From a checkpoint of a small transformer trained on Wikipedia.
Architecture: RMSNorm before each block, rotary positions, no biases in attention or MLP, untied embeddings.
Training: a variant of Adam for these matrices, 8768 steps.
Each number is 50 + 12 x the weight over its row's rms, rounded and kept within 0 to 99. Layers, rows and columns count from 0. The size before them is the row's rms in percent of the matrix's.

# up: layer 11 MLP up, 512x256, rms 0.103, rows 1-18, columns 0-127
# down: layer 11 MLP down (transposed), 512x256, rms 0.0908, rows 1-18, columns 0-127
# gate: layer 11 MLP gate, 512x256, rms 0.101, rows 2-19, columns 0-127
up1 093:42 47 38 56 51 38 42 25 39 39 54 42 40 45 53 29 42 61 43 28 56 43 34 60 57 41 53 44 42 65 38 52 39 71 51 35 30 53 50 49 47 46 33 38 56 64 48 28 39 23 59 60 49 55 61 49 47 57 44 67 36 52 68 71 49 59 47 46 44 30 88 40 37 62 40 50 45 55 43 64 37 50 45 30 38 36 52 47 50 74 27 46 54 48 39 30 47 59 48 59 49 37 63 52 62 36 75 48 53 42 35 42 38 66 56 58 47 54 48 47 49 57 49 26 62 50 62 40
down1 092:24 65 33 35 51 56 73 54 54 44 38 45 53 52 42 50 78 34 60 42 52 28 54 46 73 44 64 58 60 46 46 45 56 46 48 62 48 34 44 43 42 54 46 35 41 42 29 54 57 61 74 57 40 32 70 53 54 64 61 46 62 67 27 37 40 47 53 50 68 46 63 51 34 52 50 33 54 45 43 52 46 52 50 39 50 42 48 75 46 20 54 39 50 25 52 76 34 45 34 48 56 54 45 20 47 52 46 51 60 46 56 68 45 37 36 27 73 42 40 61 46 40 36 43 57 62 28 42
gate2 106:49 62 43 33 34 67 59 44 46 49 66 58 72 50 34 54 40 44 44 38 48 83 57 50 49 45 55 34 46 59 57 45 55 57 66 65 62 38 64 60 52 64 46 70 35 49 43 67 39 40 48 50 45 37 48 76 34 41 50 42 74 42 37 34 41 48 70 60 69 49 56 54 58 72 46 43 65 60 75 37 45 72 50 29 40 34 23 57 65 46 78 28 56 51 63 45 42 47 34 50 49 63 56 29 46 66 41 53 51 53 76 51 51 37 35 82 60 32 46 38 33 37 49 30 63 47 52 59
up2 103:53 50 54 36 42 61 39 52 61 61 53 31 71 40 53 67 42 47 53 46 52 73 55 48 55 75 49 33 50 51 34 51 67 60 42 43 51 36 75 66 58 72 72 23 57 46 26 41 50 34 36 70 42 43 48 40 50 48 65 61 56 34 40 51 61 56 54 50 56 50 60 54 53 74 38 37 69 45 62 62 58 46 58 44 49 38 66 49 35 59 63 30 53 32 24 35 51 42 63 51 77 57 65 35 65 52 62 52 56 54 48 46 45 60 27 36 45 56 75 60 38 58 48 68 22 35 55 62
down2 106:70 60 67 60 73 69 45 48 32 36 53 34 47 53 56 48 56 51 48 44 37 60 47 50 65 51 37 32 45 49 66 55 52 36 52 62 58 46 43 59 41 44 21 60 24 68 34 48 49 49 54 32 59 51 46 40 65 53 49 55 63 61 63 39 44 53 60 61 51 36 32 61 44 60 60 80 35 32 61 53 54 43 34 41 62 49 35 77 37 55 70 52 51 53 60 62 41 43 32 63 55 46 34 43 40 58 55 37 51 50 29 55 38 54 58 60 45 51 35 46 56 28 60 43 56 59 50 63
gate3 102:34 48 53 46 68 46 51 56 77 35 61 61 59 40 44 75 37 50 40 57 60 52 32 45 51 65 37 33 37 64 46 46 56 53 74 46 50 47 60 54 51 47 47 19 33 52 52 55 31 45 33 44 59 42 62 44 55 39 48 65 50 27 74 45 63 60 34 59 72 43 40 58 63 33 39 41 32 59 35 39 55 47 34 51 43 41 35 45 52 46 59 66 58 56 61 52 52 44 59 52 34 35 41 36 55 32 54 53 47 42 44 43 28 42 48 45 37 59 36 40 44 45 60 55 42 59 49 61
up3 106:52 67 76 64 61 53 51 75 45 31 41 45 51 51 31 59 55 57 42 60 69 15 28 59 38 65 54 50 60 63 48 81 44 63 59 46 66 44 58 47 44 38 66 49 54 75 42 60 35 43 38 41 45 58 39 46 47 48 51 42 49 33 47 55 52 57 57 56 54 36 44 66 66 32 48 33 48 50 66 75 51 66 50 60 63 55 43 32 42 58 50 43 40 50 38 75 51 50 35 46 49 52 43 64 52 30 49 64 30 47 32 27 60 37 53 61 38 67 35 22 36 55 47 47 42 24 53 42
down3 106:58 78 35 37 56 53 50 49 46 53 65 85 65 50 61 46 56 39 46 66 46 57 52 57 62 63 51 64 39 37 57 63 52 64 43 53 27 47 31 65 54 69 38 30 36 51 69 45 38 63 44 59 39 38 35 62 46 45 38 44 65 23 67 51 42 60 47 43 59 50 64 41 48 56 84 53 59 40 52 54 51 46 57 53 77 47 57 48 45 79 56 54 64 46 53 64 77 42 45 72 42 55 21 64 56 51 79 62 46 39 59 46 65 66 60 66 37 63 34 34 36 45 45 48 46 45 51 46
gate4 103:65 48 39 60 71 58 59 36 50 37 70 55 64 48 39 55 35 57 50 71 38 58 45 56 72 42 50 36 49 35 67 58 55 34 73 55 65 60 55 33 50 37 80 56 25 53 44 58 58 33 48 40 52 48 40 47 52 53 33 35 38 52 64 38 68 66 46 63 26 55 40 64 24 40 36 48 58 54 33 31 64 56 53 66 80 58 60 44 57 53 80 48 61 60 47 33 58 40 69 68 47 65 43 42 41 35 48 42 45 47 48 56 44 66 29 44 47 58 49 71 27 57 45 55 57 56 46 51
up4 107:41 67 28 36 65 62 54 57 41 61 42 39 45 44 45 47 43 61 58 52 56 41 28 38 41 48 47 66 40 38 56 39 69 44 60 45 50 10 71 59 25 59 28 63 68 47 63 43 49 52 46 60 69 51 50 50 33 57 57 50 52 62 69 46 29 70 45 54 58 41 67 44 83 38 47 30 56 41 47 49 39 60 58 54 50 47 51 59 60 48 66 56 36 44 44 70 90 54 57 54 47 37 75 61 48 62 52 57 50 47 33 40 51 41 41 65 58 46 48 66 45 52 44 61 44 56 23 40
down4 106:40 46 46 38 42 64 40 69 41 48 36 46 53 61 53 73 69 46 34 49 77 58 58 62 40 42 34 44 50 54 48 60 43 55 37 46 39 66 41 54 56 36 60 47 68 39 57 54 32 61 47 76 18 55 47 59 36 60 39 51 47 66 52 34 32 50 45 46 47 63 43 39 59 59 62 50 51 44 53 52 33 44 57 66 37 51 54 36 69 47 28 48 21 41 35 51 53 49 46 72 72 63 44 53 50 40 64 52 48 58 59 22 52 60 39 46 52 28 53 64 60 51 49 46 55 62 26 46
gate5 104:62 38 55 52 55 43 57 60 70 44 37 68 57 60 57 45 37 51 51 62 56 48 38 39 71 57 57 63 46 60 43 48 57 39 45 57 46 63 40 70 52 52 46 53 40 47 49 57 38 30 45 24 48 46 74 37 57 61 51 58 58 53 40 31 36 41 35 37 44 77 44 51 29 68 62 56 53 57 37 51 49 42 68 67 38 32 51 40 54 33 54 41 45 53 50 54 63 54 48 68 57 74 35 34 54 37 42 52 43 48 54 60 42 52 35 45 38 65 57 41 51 49 54 50 46 46 57 41
up5 100:50 35 72 52 46 40 46 73 75 43 56 61 43 54 50 37 41 67 66 37 50 38 48 39 68 43 30 55 36 52 52 58 73 56 66 54 70 50 49 49 48 61 45 50 52 38 29 49 43 53 44 36 61 54 34 36 66 58 56 57 52 58 39 50 41 34 38 40 52 62 51 49 54 74 37 40 73 72 28 59 33 47 42 35 48 55 48 51 66 53 61 60 41 28 25 42 44 38 58 44 71 50 56 35 56 61 41 49 37 54 52 54 46 57 39 52 59 53 64 46 48 53 38 72 42 51 46 26
down5 099:26 47 44 64 46 47 36 51 48 43 41 59 56 62 61 45 28 52 58 54 45 34 71 39 47 47 37 47 44 53 54 42 55 49 56 54 38 51 56 72 57 56 66 69 54 34 64 73 44 71 51 28 49 27 58 42 27 61 62 37 42 77 54 39 44 39 47 39 44 84 26 35 45 65 56 71 56 65 41 42 26 56 20 64 58 46 63 38 62 24 59 57 42 31 60 47 60 58 57 55 57 54 47 53 67 49 62 54 50 35 51 31 72 46 49 62 44 53 68 52 46 49 54 55 40 41 62 45
gate6 103:53 51 51 33 57 70 45 71 63 45 73 54 56 50 57 42 53 51 50 54 52 54 31 34 52 49 42 56 52 56 61 48 39 41 41 63 18 34 38 37 58 70 66 66 55 50 41 62 52 44 43 32 45 52 52 64 44 43 37 45 44 48 46 30 67 22 44 49 53 56 62 62 44 51 71 39 59 38 49 55 19 63 52 56 61 14 41 47 24 37 40 26 33 42 55 38 55 44 56 46 50 68 57 68 39 33 44 15 51 49 45 55 54 74 45 35 42 38 35 57 49 64 38 59 37 43 46 54
up6 100:38 59 56 52 55 58 67 47 64 29 49 56 62 50 46 42 44 30 30 44 51 42 44 64 46 53 45 52 47 56 39 59 55 35 46 41 67 50 55 50 53 49 55 50 74 30 51 41 48 65 71 60 50 58 68 39 44 57 42 49 49 73 57 50 52 54 47 50 36 37 31 36 64 49 43 42 33 80 49 77 70 58 61 65 68 49 26 56 38 49 44 41 44 37 53 68 67 62 54 59 27 53 40 36 58 86 36 51 55 24 63 54 47 51 39 49 48 42 36 35 37 59 38 41 88 53 50 62
down6 102:66 43 49 40 42 49 48 52 48 44 47 49 66 27 58 60 51 57 56 74 39 55 48 51 49 60 67 28 57 38 27 63 49 49 31 45 35 63 65 47 53 43 62 56 62 41 30 44 58 38 58 48 41 57 33 44 59 44 38 53 65 56 45 60 61 57 27 52 42 64 56 56 37 68 61 37 67 52 63 72 51 51 57 55 62 07 66 59 41 55 51 61 51 33 61 55 57 48 45 61 52 55 70 41 49 49 66 39 55 58 54 09 32 60 56 40 49 65 35 34 46 56 48 40 44 47 36 55
gate7 122:45 50 63 45 37 50 46 44 63 56 47 48 37 64 45 59 40 60 66 66 44 59 56 66 35 60 38 37 62 48 50 67 37 53 42 46 53 61 50 61 80 47 29 62 74 60 39 63 59 27 52 57 61 41 26 31 41 36 45 47 62 57 59 49 46 51 53 37 63 32 35 71 44 55 57 59 45 43 60 37 48 45 62 67 36 56 80 37 37 58 49 43 57 61 71 55 37 49 55 60 62 61 38 34 35 52 57 39 22 58 40 58 23 55 43 39 75 52 68 60 44 44 66 52 69 53 53 63
up7 110:37 61 50 45 36 60 68 53 48 49 47 36 45 44 61 36 43 57 41 52 54 32 39 51 28 61 33 39 71 49 26 40 58 52 56 60 63 41 69 61 71 63 39 45 37 51 53 51 58 62 59 38 49 40 38 58 78 58 55 39 66 58 41 64 43 38 74 46 85 33 66 54 75 47 69 37 31 46 51 54 44 51 50 45 54 56 53 26 43 45 57 55 42 53 62 71 50 55 50 34 61 54 59 55 50 40 44 62 37 45 46 37 37 60 47 46 61 56 46 65 42 69 46 41 60 58 29 24
down7 116:71 65 71 42 63 53 40 42 54 30 59 55 35 48 64 43 57 62 56 51 72 53 47 57 56 67 60 54 58 53 67 68 60 58 35 36 59 45 50 53 62 31 48 66 47 52 38 55 51 46 53 75 56 50 32 57 49 68 45 50 26 62 39 50 53 53 46 52 53 44 56 44 52 55 22 45 70 46 46 50 61 32 40 39 57 61 39 56 48 57 52 68 59 41 65 44 66 38 46 52 46 41 51 60 41 70 56 51 33 65 52 00 39 80 66 51 45 36 69 39 44 43 44 58 67 52 57 28
gate8 104:36 26 33 39 51 36 37 49 49 43 68 47 54 71 54 57 60 41 77 43 42 41 53 69 47 60 51 39 57 46 65 40 44 52 30 52 49 42 24 55 42 55 67 37 50 59 43 51 42 64 64 50 43 38 60 38 38 38 31 45 45 28 41 49 44 35 53 37 47 39 51 46 60 57 55 52 46 42 55 71 53 54 46 56 61 29 39 63 41 53 53 49 50 46 40 40 35 65 39 69 52 39 39 45 47 38 50 47 75 55 53 38 22 46 46 35 35 33 62 78 51 75 39 33 43 57 39 39
up8 097:51 50 79 62 33 48 41 53 52 49 53 46 57 48 54 55 26 58 51 54 38 59 68 49 55 43 51 45 14 50 55 49 23 53 68 57 59 47 43 40 47 71 37 57 40 51 38 46 65 37 20 53 51 52 41 57 46 39 39 63 48 64 50 53 38 42 26 48 30 65 56 51 43 54 44 45 64 53 44 39 55 46 55 25 32 57 55 57 37 58 78 54 37 51 51 55 41 33 74 31 76 54 47 61 43 39 19 40 55 55 56 44 69 43 30 41 41 45 30 32 49 43 31 33 35 45 53 30
down8 101:34 63 45 52 79 54 46 63 40 36 59 46 51 46 50 38 47 49 45 69 54 43 34 43 42 72 62 38 44 65 64 55 56 53 46 55 55 72 65 62 56 57 50 60 47 47 58 64 69 49 60 58 49 73 37 57 40 55 53 41 49 60 57 49 47 55 61 53 50 51 40 52 46 48 30 54 49 51 53 54 34 45 48 57 44 31 44 62 54 42 60 50 35 61 48 53 70 67 58 49 45 39 63 46 73 54 57 40 49 44 24 01 41 53 29 45 55 40 61 52 57 47 44 79 40 36 53 85
gate9 104:50 48 56 46 77 48 53 52 44 45 41 29 47 46 64 42 47 52 57 44 58 33 68 64 64 56 37 55 67 71 49 58 39 34 42 62 44 41 44 54 37 72 78 30 52 50 39 33 45 48 82 41 48 55 57 55 66 44 39 46 46 61 44 63 40 60 25 43 43 45 47 69 64 61 62 40 32 62 68 53 39 73 79 56 75 42 69 42 27 57 54 52 35 54 51 62 45 62 52 45 44 74 41 39 50 42 52 45 59 60 47 55 60 45 60 56 42 40 54 47 04 49 63 36 65 47 64 54
up9 105:42 61 48 32 36 54 44 37 38 64 54 79 47 54 15 63 60 42 52 73 50 51 61 59 48 51 44 30 30 74 73 65 50 52 33 66 66 49 54 42 52 40 46 18 49 51 48 43 53 30 55 50 47 57 34 31 55 31 62 47 27 72 48 53 66 41 54 58 54 52 69 38 72 29 61 72 50 46 57 44 41 53 44 52 50 53 48 34 41 47 63 44 37 54 61 83 37 48 55 62 29 52 44 47 53 65 42 50 31 34 57 46 58 52 40 74 60 62 62 50 50 27 52 37 64 51 33 37
down9 106:39 47 57 44 41 48 52 44 38 50 37 55 28 41 65 59 66 12 54 51 47 32 57 54 47 49 51 54 50 65 47 61 62 34 25 48 58 55 35 73 59 61 42 56 44 67 52 47 40 58 32 40 36 50 56 43 53 30 40 35 55 52 53 34 44 45 50 52 46 37 41 42 55 55 45 50 77 69 64 65 50 64 48 45 79 47 48 53 40 49 75 55 48 41 32 57 39 49 49 36 50 68 43 41 51 62 73 44 57 63 51 47 47 62 55 54 61 41 37 33 49 51 50 48 53 41 67 44
gate10 075:46 57 19 32 52 43 32 52 52 53 58 51 59 52 38 50 51 33 73 49 38 38 43 39 50 39 68 61 49 59 49 52 38 41 59 52 43 46 45 44 63 62 40 51 80 61 55 57 67 42 38 47 64 37 37 50 71 45 40 57 66 57 61 34 63 32 72 86 50 60 39 46 74 43 40 44 54 34 34 36 64 41 60 62 39 57 38 54 67 66 76 23 37 34 47 60 65 50 39 41 46 51 53 74 61 31 38 28 54 55 41 32 45 34 56 48 42 45 61 55 63 47 48 57 51 51 65 50
up10 084:59 34 52 51 41 46 44 48 39 32 47 67 44 34 49 57 61 50 20 40 54 40 53 52 25 36 36 54 32 53 43 54 51 49 33 57 61 44 54 58 52 45 69 44 34 45 58 59 41 50 66 63 55 62 41 66 57 42 70 28 64 64 59 65 42 62 57 30 46 41 57 33 54 47 69 41 32 56 57 56 39 48 38 44 52 44 36 28 47 50 23 45 59 71 37 26 30 41 33 54 32 43 57 62 63 49 45 44 55 49 48 50 54 65 70 48 46 47 37 52 51 61 36 44 54 68 36 46
down10 076:48 53 47 59 47 58 77 44 35 62 49 49 44 53 53 35 56 43 49 59 38 65 61 50 63 49 53 53 19 37 41 36 73 59 40 56 37 47 42 59 37 54 43 56 49 50 55 47 58 48 38 46 57 57 27 48 56 35 36 61 49 38 32 38 50 39 56 71 61 72 55 57 59 52 42 57 59 59 38 40 38 32 56 59 49 50 40 30 53 39 55 41 45 63 58 42 47 53 52 32 58 49 23 51 40 51 45 20 48 48 54 71 50 64 45 51 37 63 45 43 65 15 62 66 59 62 51 50
gate11 091:55 51 37 49 46 39 49 58 34 67 63 39 01 40 51 53 52 49 39 72 20 62 30 50 50 46 59 46 66 45 31 31 43 19 45 65 60 63 53 38 61 58 50 49 43 74 48 63 44 53 57 35 39 47 43 52 35 32 55 50 68 40 49 57 38 48 54 57 45 72 58 45 41 45 34 39 62 43 72 49 44 26 51 59 62 27 46 54 43 48 45 49 51 53 32 53 68 74 41 50 40 50 49 54 48 61 63 36 50 59 37 56 57 47 48 38 50 38 55 51 73 59 46 37 52 68 57 23
up11 088:38 31 45 20 28 50 35 52 23 51 58 63 42 56 82 54 60 51 41 45 58 54 56 34 30 46 13 61 38 69 64 57 47 52 61 56 52 40 43 46 45 45 44 59 54 41 47 25 50 65 53 60 47 66 39 40 70 54 67 23 56 59 60 74 58 21 42 50 47 37 51 49 68 36 53 53 37 57 54 49 42 36 53 64 52 61 47 52 60 56 51 65 54 53 61 79 24 32 53 34 61 38 67 72 60 48 54 53 49 55 67 52 39 53 51 37 40 51 53 47 48 44 63 20 71 80 67 39
down11 091:44 58 59 48 55 57 55 44 58 48 53 50 43 46 38 44 53 46 67 50 71 42 45 54 61 47 70 53 64 42 45 42 59 78 45 65 51 42 45 56 56 62 50 39 44 44 39 55 57 44 53 67 30 39 60 56 49 62 49 59 43 34 52 42 53 41 48 37 32 72 64 58 43 52 33 53 57 46 57 56 38 36 29 44 64 41 50 73 42 60 58 51 53 55 36 52 38 74 42 52 40 60 39 30 52 66 41 53 59 55 61 00 59 41 59 62 44 67 48 64 47 53 50 71 50 48 42 57
gate12 099:40 45 55 62 49 64 71 33 49 42 62 43 31 54 45 48 55 48 54 58 46 81 38 48 59 66 48 46 40 35 55 59 43 67 44 48 54 33 61 53 39 57 30 58 62 51 42 45 39 39 50 46 33 49 34 48 53 40 41 43 42 50 25 36 56 57 30 59 37 42 36 49 34 36 60 36 63 27 49 53 48 56 64 60 46 45 39 30 66 35 48 35 45 58 57 50 36 36 44 36 53 34 59 52 50 57 50 23 54 45 62 36 52 73 51 61 60 56 61 31 41 65 58 35 46 25 46 54
up12 101:46 44 70 47 41 49 57 31 47 55 66 49 54 57 36 31 45 48 48 59 48 46 64 47 40 52 43 49 43 39 41 54 63 66 62 46 37 28 63 52 56 42 36 42 33 63 34 33 61 54 31 53 23 47 38 59 44 53 39 49 55 49 40 57 78 46 44 62 42 61 71 45 68 39 34 39 40 30 46 47 34 43 57 70 66 51 51 33 48 48 35 47 37 28 52 46 47 62 48 26 72 34 40 39 61 57 67 51 69 42 47 54 37 59 62 53 68 54 62 43 41 57 45 55 61 48 55 62
down12 100:66 53 70 55 56 56 52 33 55 64 39 64 48 41 41 60 16 16 67 59 45 46 38 54 29 26 41 63 60 35 51 40 64 43 35 52 51 45 47 47 46 48 55 41 46 46 56 57 52 57 50 45 37 47 60 42 54 59 57 56 63 40 62 35 53 39 43 48 51 41 53 63 60 36 45 42 36 60 57 48 32 62 45 68 67 48 45 56 64 46 48 59 48 34 27 52 58 62 07 46 37 52 52 55 38 71 50 57 51 47 54 89 40 29 64 57 22 67 33 46 48 44 32 67 56 67 58 36
gate13 111:36 59 47 50 53 56 51 27 31 53 39 50 27 49 58 76 53 31 49 43 58 60 50 48 66 82 46 52 56 67 63 49 56 63 52 71 68 81 61 42 52 36 46 26 63 56 47 47 62 43 51 44 36 42 56 43 63 51 40 30 58 52 50 48 70 39 54 42 30 68 53 56 39 71 71 38 57 45 37 46 55 62 57 50 38 59 60 45 36 41 67 27 51 47 45 58 84 33 61 78 44 45 62 40 23 46 51 45 55 51 40 36 43 69 46 58 25 52 44 73 60 32 33 59 48 34 47 32
up13 108:44 69 68 45 61 34 59 40 52 23 67 31 38 57 43 73 25 62 17 54 42 43 49 68 61 55 31 65 65 40 53 32 39 46 52 56 62 40 62 48 52 43 49 48 48 56 55 69 75 22 39 53 42 43 39 52 46 08 38 67 60 56 33 55 41 50 30 59 81 52 55 54 44 68 48 58 61 59 56 47 64 71 61 66 56 56 49 56 43 45 39 49 53 44 66 48 54 38 80 51 50 51 37 57 43 38 43 59 69 64 34 39 37 49 45 53 39 43 59 43 41 41 55 39 75 48 56 50
down13 110:54 58 45 36 42 44 54 62 70 58 54 54 20 53 53 41 40 45 41 41 42 33 48 61 42 56 24 44 65 38 20 53 53 56 55 23 30 64 80 42 63 34 38 51 46 74 56 27 46 40 45 50 47 28 45 43 40 48 47 38 46 55 57 44 60 72 53 40 38 49 46 57 29 60 48 49 68 70 62 55 75 52 49 59 71 28 63 54 47 65 53 61 81 40 40 54 61 66 57 58 28 56 69 58 38 55 54 41 47 24 51 43 46 68 64 47 53 65 58 65 33 52 64 15 65 28 56 44
gate14 109:62 64 50 47 46 43 54 52 35 45 72 51 66 82 53 69 39 58 45 43 48 58 51 49 61 52 62 47 57 58 46 29 58 44 70 49 67 59 66 43 40 36 62 53 42 51 34 57 58 42 50 40 53 42 42 46 49 33 26 58 39 59 46 26 30 58 46 51 36 43 54 60 50 47 57 63 57 53 65 41 52 43 53 49 37 59 48 68 42 46 71 69 64 43 65 49 50 44 60 64 34 65 33 54 29 31 34 50 34 33 74 59 69 53 51 23 61 14 46 49 57 47 50 57 36 56 45 42
up14 106:45 53 30 31 84 44 33 43 63 56 64 75 56 54 44 34 41 45 59 56 48 58 51 58 54 53 57 54 39 46 38 68 49 40 49 30 41 48 49 41 49 43 63 58 40 60 48 54 23 23 38 34 24 43 58 44 51 78 63 28 20 48 53 61 54 40 45 62 45 55 47 71 50 57 35 29 39 60 48 54 83 46 47 48 48 49 43 43 51 57 30 49 50 38 50 49 49 42 48 33 42 47 28 57 64 50 55 45 58 71 64 50 58 43 64 53 37 49 56 34 56 56 59 44 52 49 75 54
down14 108:18 45 58 62 64 36 64 74 70 50 47 49 56 34 46 51 51 43 48 64 53 62 31 63 46 66 51 37 36 44 42 38 51 51 51 52 51 54 52 63 65 70 36 51 45 39 52 49 35 53 58 49 49 36 56 56 59 52 58 70 64 47 50 48 66 49 62 41 64 56 55 39 36 51 37 34 46 45 61 73 56 31 26 47 44 51 30 46 64 58 71 56 24 59 32 64 35 54 47 67 65 56 45 67 40 44 64 59 66 63 45 12 47 61 39 53 51 52 48 71 42 55 29 70 52 36 58 65
gate15 110:15 62 25 42 50 74 78 60 45 26 47 49 36 39 60 70 73 64 52 34 45 58 44 54 50 82 38 48 48 55 56 54 44 58 59 72 51 49 27 75 45 41 47 38 43 62 42 39 41 44 54 35 66 65 61 64 65 42 40 54 46 66 70 50 42 43 43 52 47 55 55 62 38 37 50 51 74 46 55 52 43 31 60 44 44 60 61 63 48 54 62 50 61 75 43 45 79 51 44 38 60 59 46 29 53 57 52 50 54 38 59 45 31 50 84 36 51 47 21 34 51 66 47 54 50 66 54 56
up15 106:52 59 71 68 44 37 59 56 37 45 45 47 46 68 52 44 62 31 48 17 48 58 29 50 52 64 59 57 55 53 55 39 51 40 48 62 31 73 34 49 47 46 41 62 60 46 39 53 63 56 46 55 43 72 44 54 65 44 42 35 76 50 42 43 57 46 49 71 54 38 46 41 35 43 45 29 37 47 49 55 69 46 21 52 63 35 42 50 43 42 66 40 36 67 57 67 48 71 45 50 41 38 52 61 42 71 46 34 37 36 39 42 55 64 65 35 69 42 58 35 35 49 66 38 35 67 35 41
down15 109:43 46 48 36 49 59 69 64 46 35 53 61 39 40 44 27 49 70 36 31 56 51 60 52 68 55 40 40 44 72 52 43 35 40 35 50 56 57 27 70 63 44 37 50 29 68 42 47 37 71 56 41 70 16 45 52 56 30 64 68 40 60 47 75 54 47 79 55 40 52 50 59 46 54 38 61 50 41 55 38 57 24 29 57 62 68 42 61 41 65 30 67 33 59 57 49 43 55 35 60 53 59 66 52 51 55 51 40 57 36 41 42 36 46 63 40 45 64 44 52 41 38 34 56 56 62 59 54
gate16 109:27 55 45 48 50 47 40 51 57 38 57 56 36 38 72 69 37 67 49 61 56 50 45 41 48 35 62 24 61 54 31 39 39 65 51 50 72 47 47 69 71 44 51 61 36 34 61 52 59 43 41 62 59 47 45 39 42 55 32 49 67 34 53 58 35 51 46 30 52 71 55 61 60 47 53 63 53 28 45 50 66 64 65 55 31 39 65 51 19 47 46 37 44 40 48 53 50 61 61 45 51 56 61 32 43 70 47 46 53 67 40 40 38 35 51 46 74 61 49 50 58 62 49 50 44 46 58 50
up16 105:39 42 53 53 29 40 43 39 70 69 46 59 36 62 42 56 45 39 32 52 53 49 64 25 50 48 52 39 44 43 52 52 25 41 61 65 43 30 61 31 26 59 51 62 63 37 51 69 51 63 44 45 56 60 55 33 46 49 53 25 34 55 50 43 58 10 63 72 45 49 44 58 56 40 27 35 51 42 48 56 77 49 56 54 34 71 68 41 45 75 49 29 39 56 41 32 64 34 49 44 42 46 53 60 50 38 65 57 38 36 39 60 40 38 41 42 59 64 57 59 43 47 43 48 59 62 49 62
down16 106:60 55 27 55 76 39 57 33 39 40 39 55 56 75 33 33 45 40 72 44 54 43 63 51 70 42 61 37 43 41 71 70 53 51 50 50 54 52 63 50 50 49 65 48 75 49 68 26 45 64 41 35 47 53 28 60 57 33 59 38 33 62 40 41 45 50 53 45 55 49 64 63 47 53 48 34 67 45 38 41 29 49 37 41 47 39 64 44 62 43 45 43 33 47 64 50 45 51 53 52 56 49 50 47 59 55 52 41 69 39 53 66 59 63 71 44 68 70 49 49 44 62 50 42 46 64 67 51
gate17 113:24 44 53 45 36 56 40 26 55 50 50 53 25 55 50 54 47 46 55 52 45 48 60 53 52 42 42 45 60 75 31 41 68 53 46 63 57 55 69 60 53 52 57 65 49 48 60 63 59 55 35 52 47 48 36 49 42 73 38 60 47 47 52 39 55 52 47 21 68 43 61 56 51 47 53 50 21 44 49 48 57 39 59 56 22 38 46 35 37 30 45 53 15 71 38 72 51 36 36 67 66 40 40 73 58 51 52 42 46 35 39 41 45 57 39 61 64 48 49 50 39 59 52 55 62 52 42 50
up17 114:31 67 68 53 43 53 49 43 41 64 65 65 41 54 45 47 72 49 65 57 53 46 41 40 26 53 44 47 61 77 42 52 57 55 45 44 64 44 57 48 53 52 38 83 50 40 34 64 75 44 47 62 71 37 45 33 56 38 73 55 38 50 38 48 38 58 45 46 63 55 43 57 67 63 69 46 36 47 70 50 23 64 58 46 40 61 55 48 43 35 42 55 58 55 56 76 36 44 53 36 58 58 41 58 38 67 56 52 46 64 46 42 47 45 53 35 59 63 49 34 40 45 74 41 51 51 64 49
down17 113:61 52 46 50 60 39 39 70 71 58 54 45 40 57 68 50 46 47 48 71 22 43 46 38 50 67 40 45 61 46 48 34 42 55 27 47 36 38 43 60 60 39 57 48 32 54 51 59 46 50 52 46 46 66 70 80 38 47 35 53 58 52 63 56 57 56 27 48 44 60 55 51 31 50 40 58 45 57 59 50 64 39 58 64 43 43 64 89 43 43 47 52 63 40 35 57 63 62 42 58 50 41 45 58 53 57 45 47 51 52 41 51 48 72 55 45 46 52 63 44 46 50 37 56 67 49 47 56
gate18 087:34 60 61 46 78 55 64 52 46 54 33 66 45 64 39 54 32 24 55 48 36 40 59 55 31 57 49 42 48 51 52 51 55 37 52 74 37 70 31 34 63 59 75 49 33 34 28 51 62 50 57 29 45 54 30 59 47 28 52 58 42 56 41 37 34 33 49 52 59 59 53 60 55 62 37 45 50 68 53 77 53 35 53 42 49 49 54 32 58 51 58 43 56 51 48 49 27 50 76 50 42 33 26 59 19 36 28 49 47 53 62 46 62 63 40 47 44 42 59 39 69 49 41 48 36 32 62 33
up18 092:50 64 51 50 59 52 36 31 63 41 44 61 47 43 53 59 41 51 50 46 64 59 59 47 19 25 48 59 54 45 38 57 53 48 69 38 31 49 47 52 29 56 61 51 49 17 36 53 16 59 26 42 76 43 59 39 42 51 83 57 17 61 67 52 49 36 59 31 55 45 43 37 56 58 45 53 43 43 54 52 50 64 58 48 50 51 57 54 56 44 43 51 32 40 60 68 43 47 49 36 67 40 40 67 52 55 38 64 47 61 65 56 61 36 38 42 29 64 51 55 31 57 47 18 33 47 41 44
down18 091:37 41 43 60 54 53 65 63 60 61 43 40 49 56 49 37 27 50 56 62 67 60 44 54 60 35 38 58 48 43 57 62 51 42 41 58 49 39 66 46 64 34 52 54 24 50 53 35 71 55 43 53 50 43 28 58 21 28 48 54 59 49 59 43 67 70 55 69 76 49 80 64 56 46 25 43 48 65 48 58 43 61 79 45 53 49 49 42 56 48 56 31 50 61 51 61 55 75 49 59 48 46 48 43 38 48 47 67 39 49 40 45 47 56 62 50 20 41 37 35 41 71 51 24 50 71 56 44
gate19 105:36 34 39 68 59 51 66 48 49 54 51 57 52 36 55 64 50 37 60 64 53 62 41 42 67 66 63 52 46 56 74 36 36 53 73 47 55 47 69 49 52 42 46 56 41 62 47 49 74 33 48 53 27 55 32 40 34 39 57 50 66 80 24 65 37 24 51 47 41 59 54 47 64 38 58 48 45 50 46 64 69 42 50 26 49 39 36 47 47 47 59 35 51 57 77 36 71 60 48 68 34 42 46 37 41 84 58 40 46 35 48 49 42 50 45 55 51 46 47 57 70 53 62 36 68 55 25 46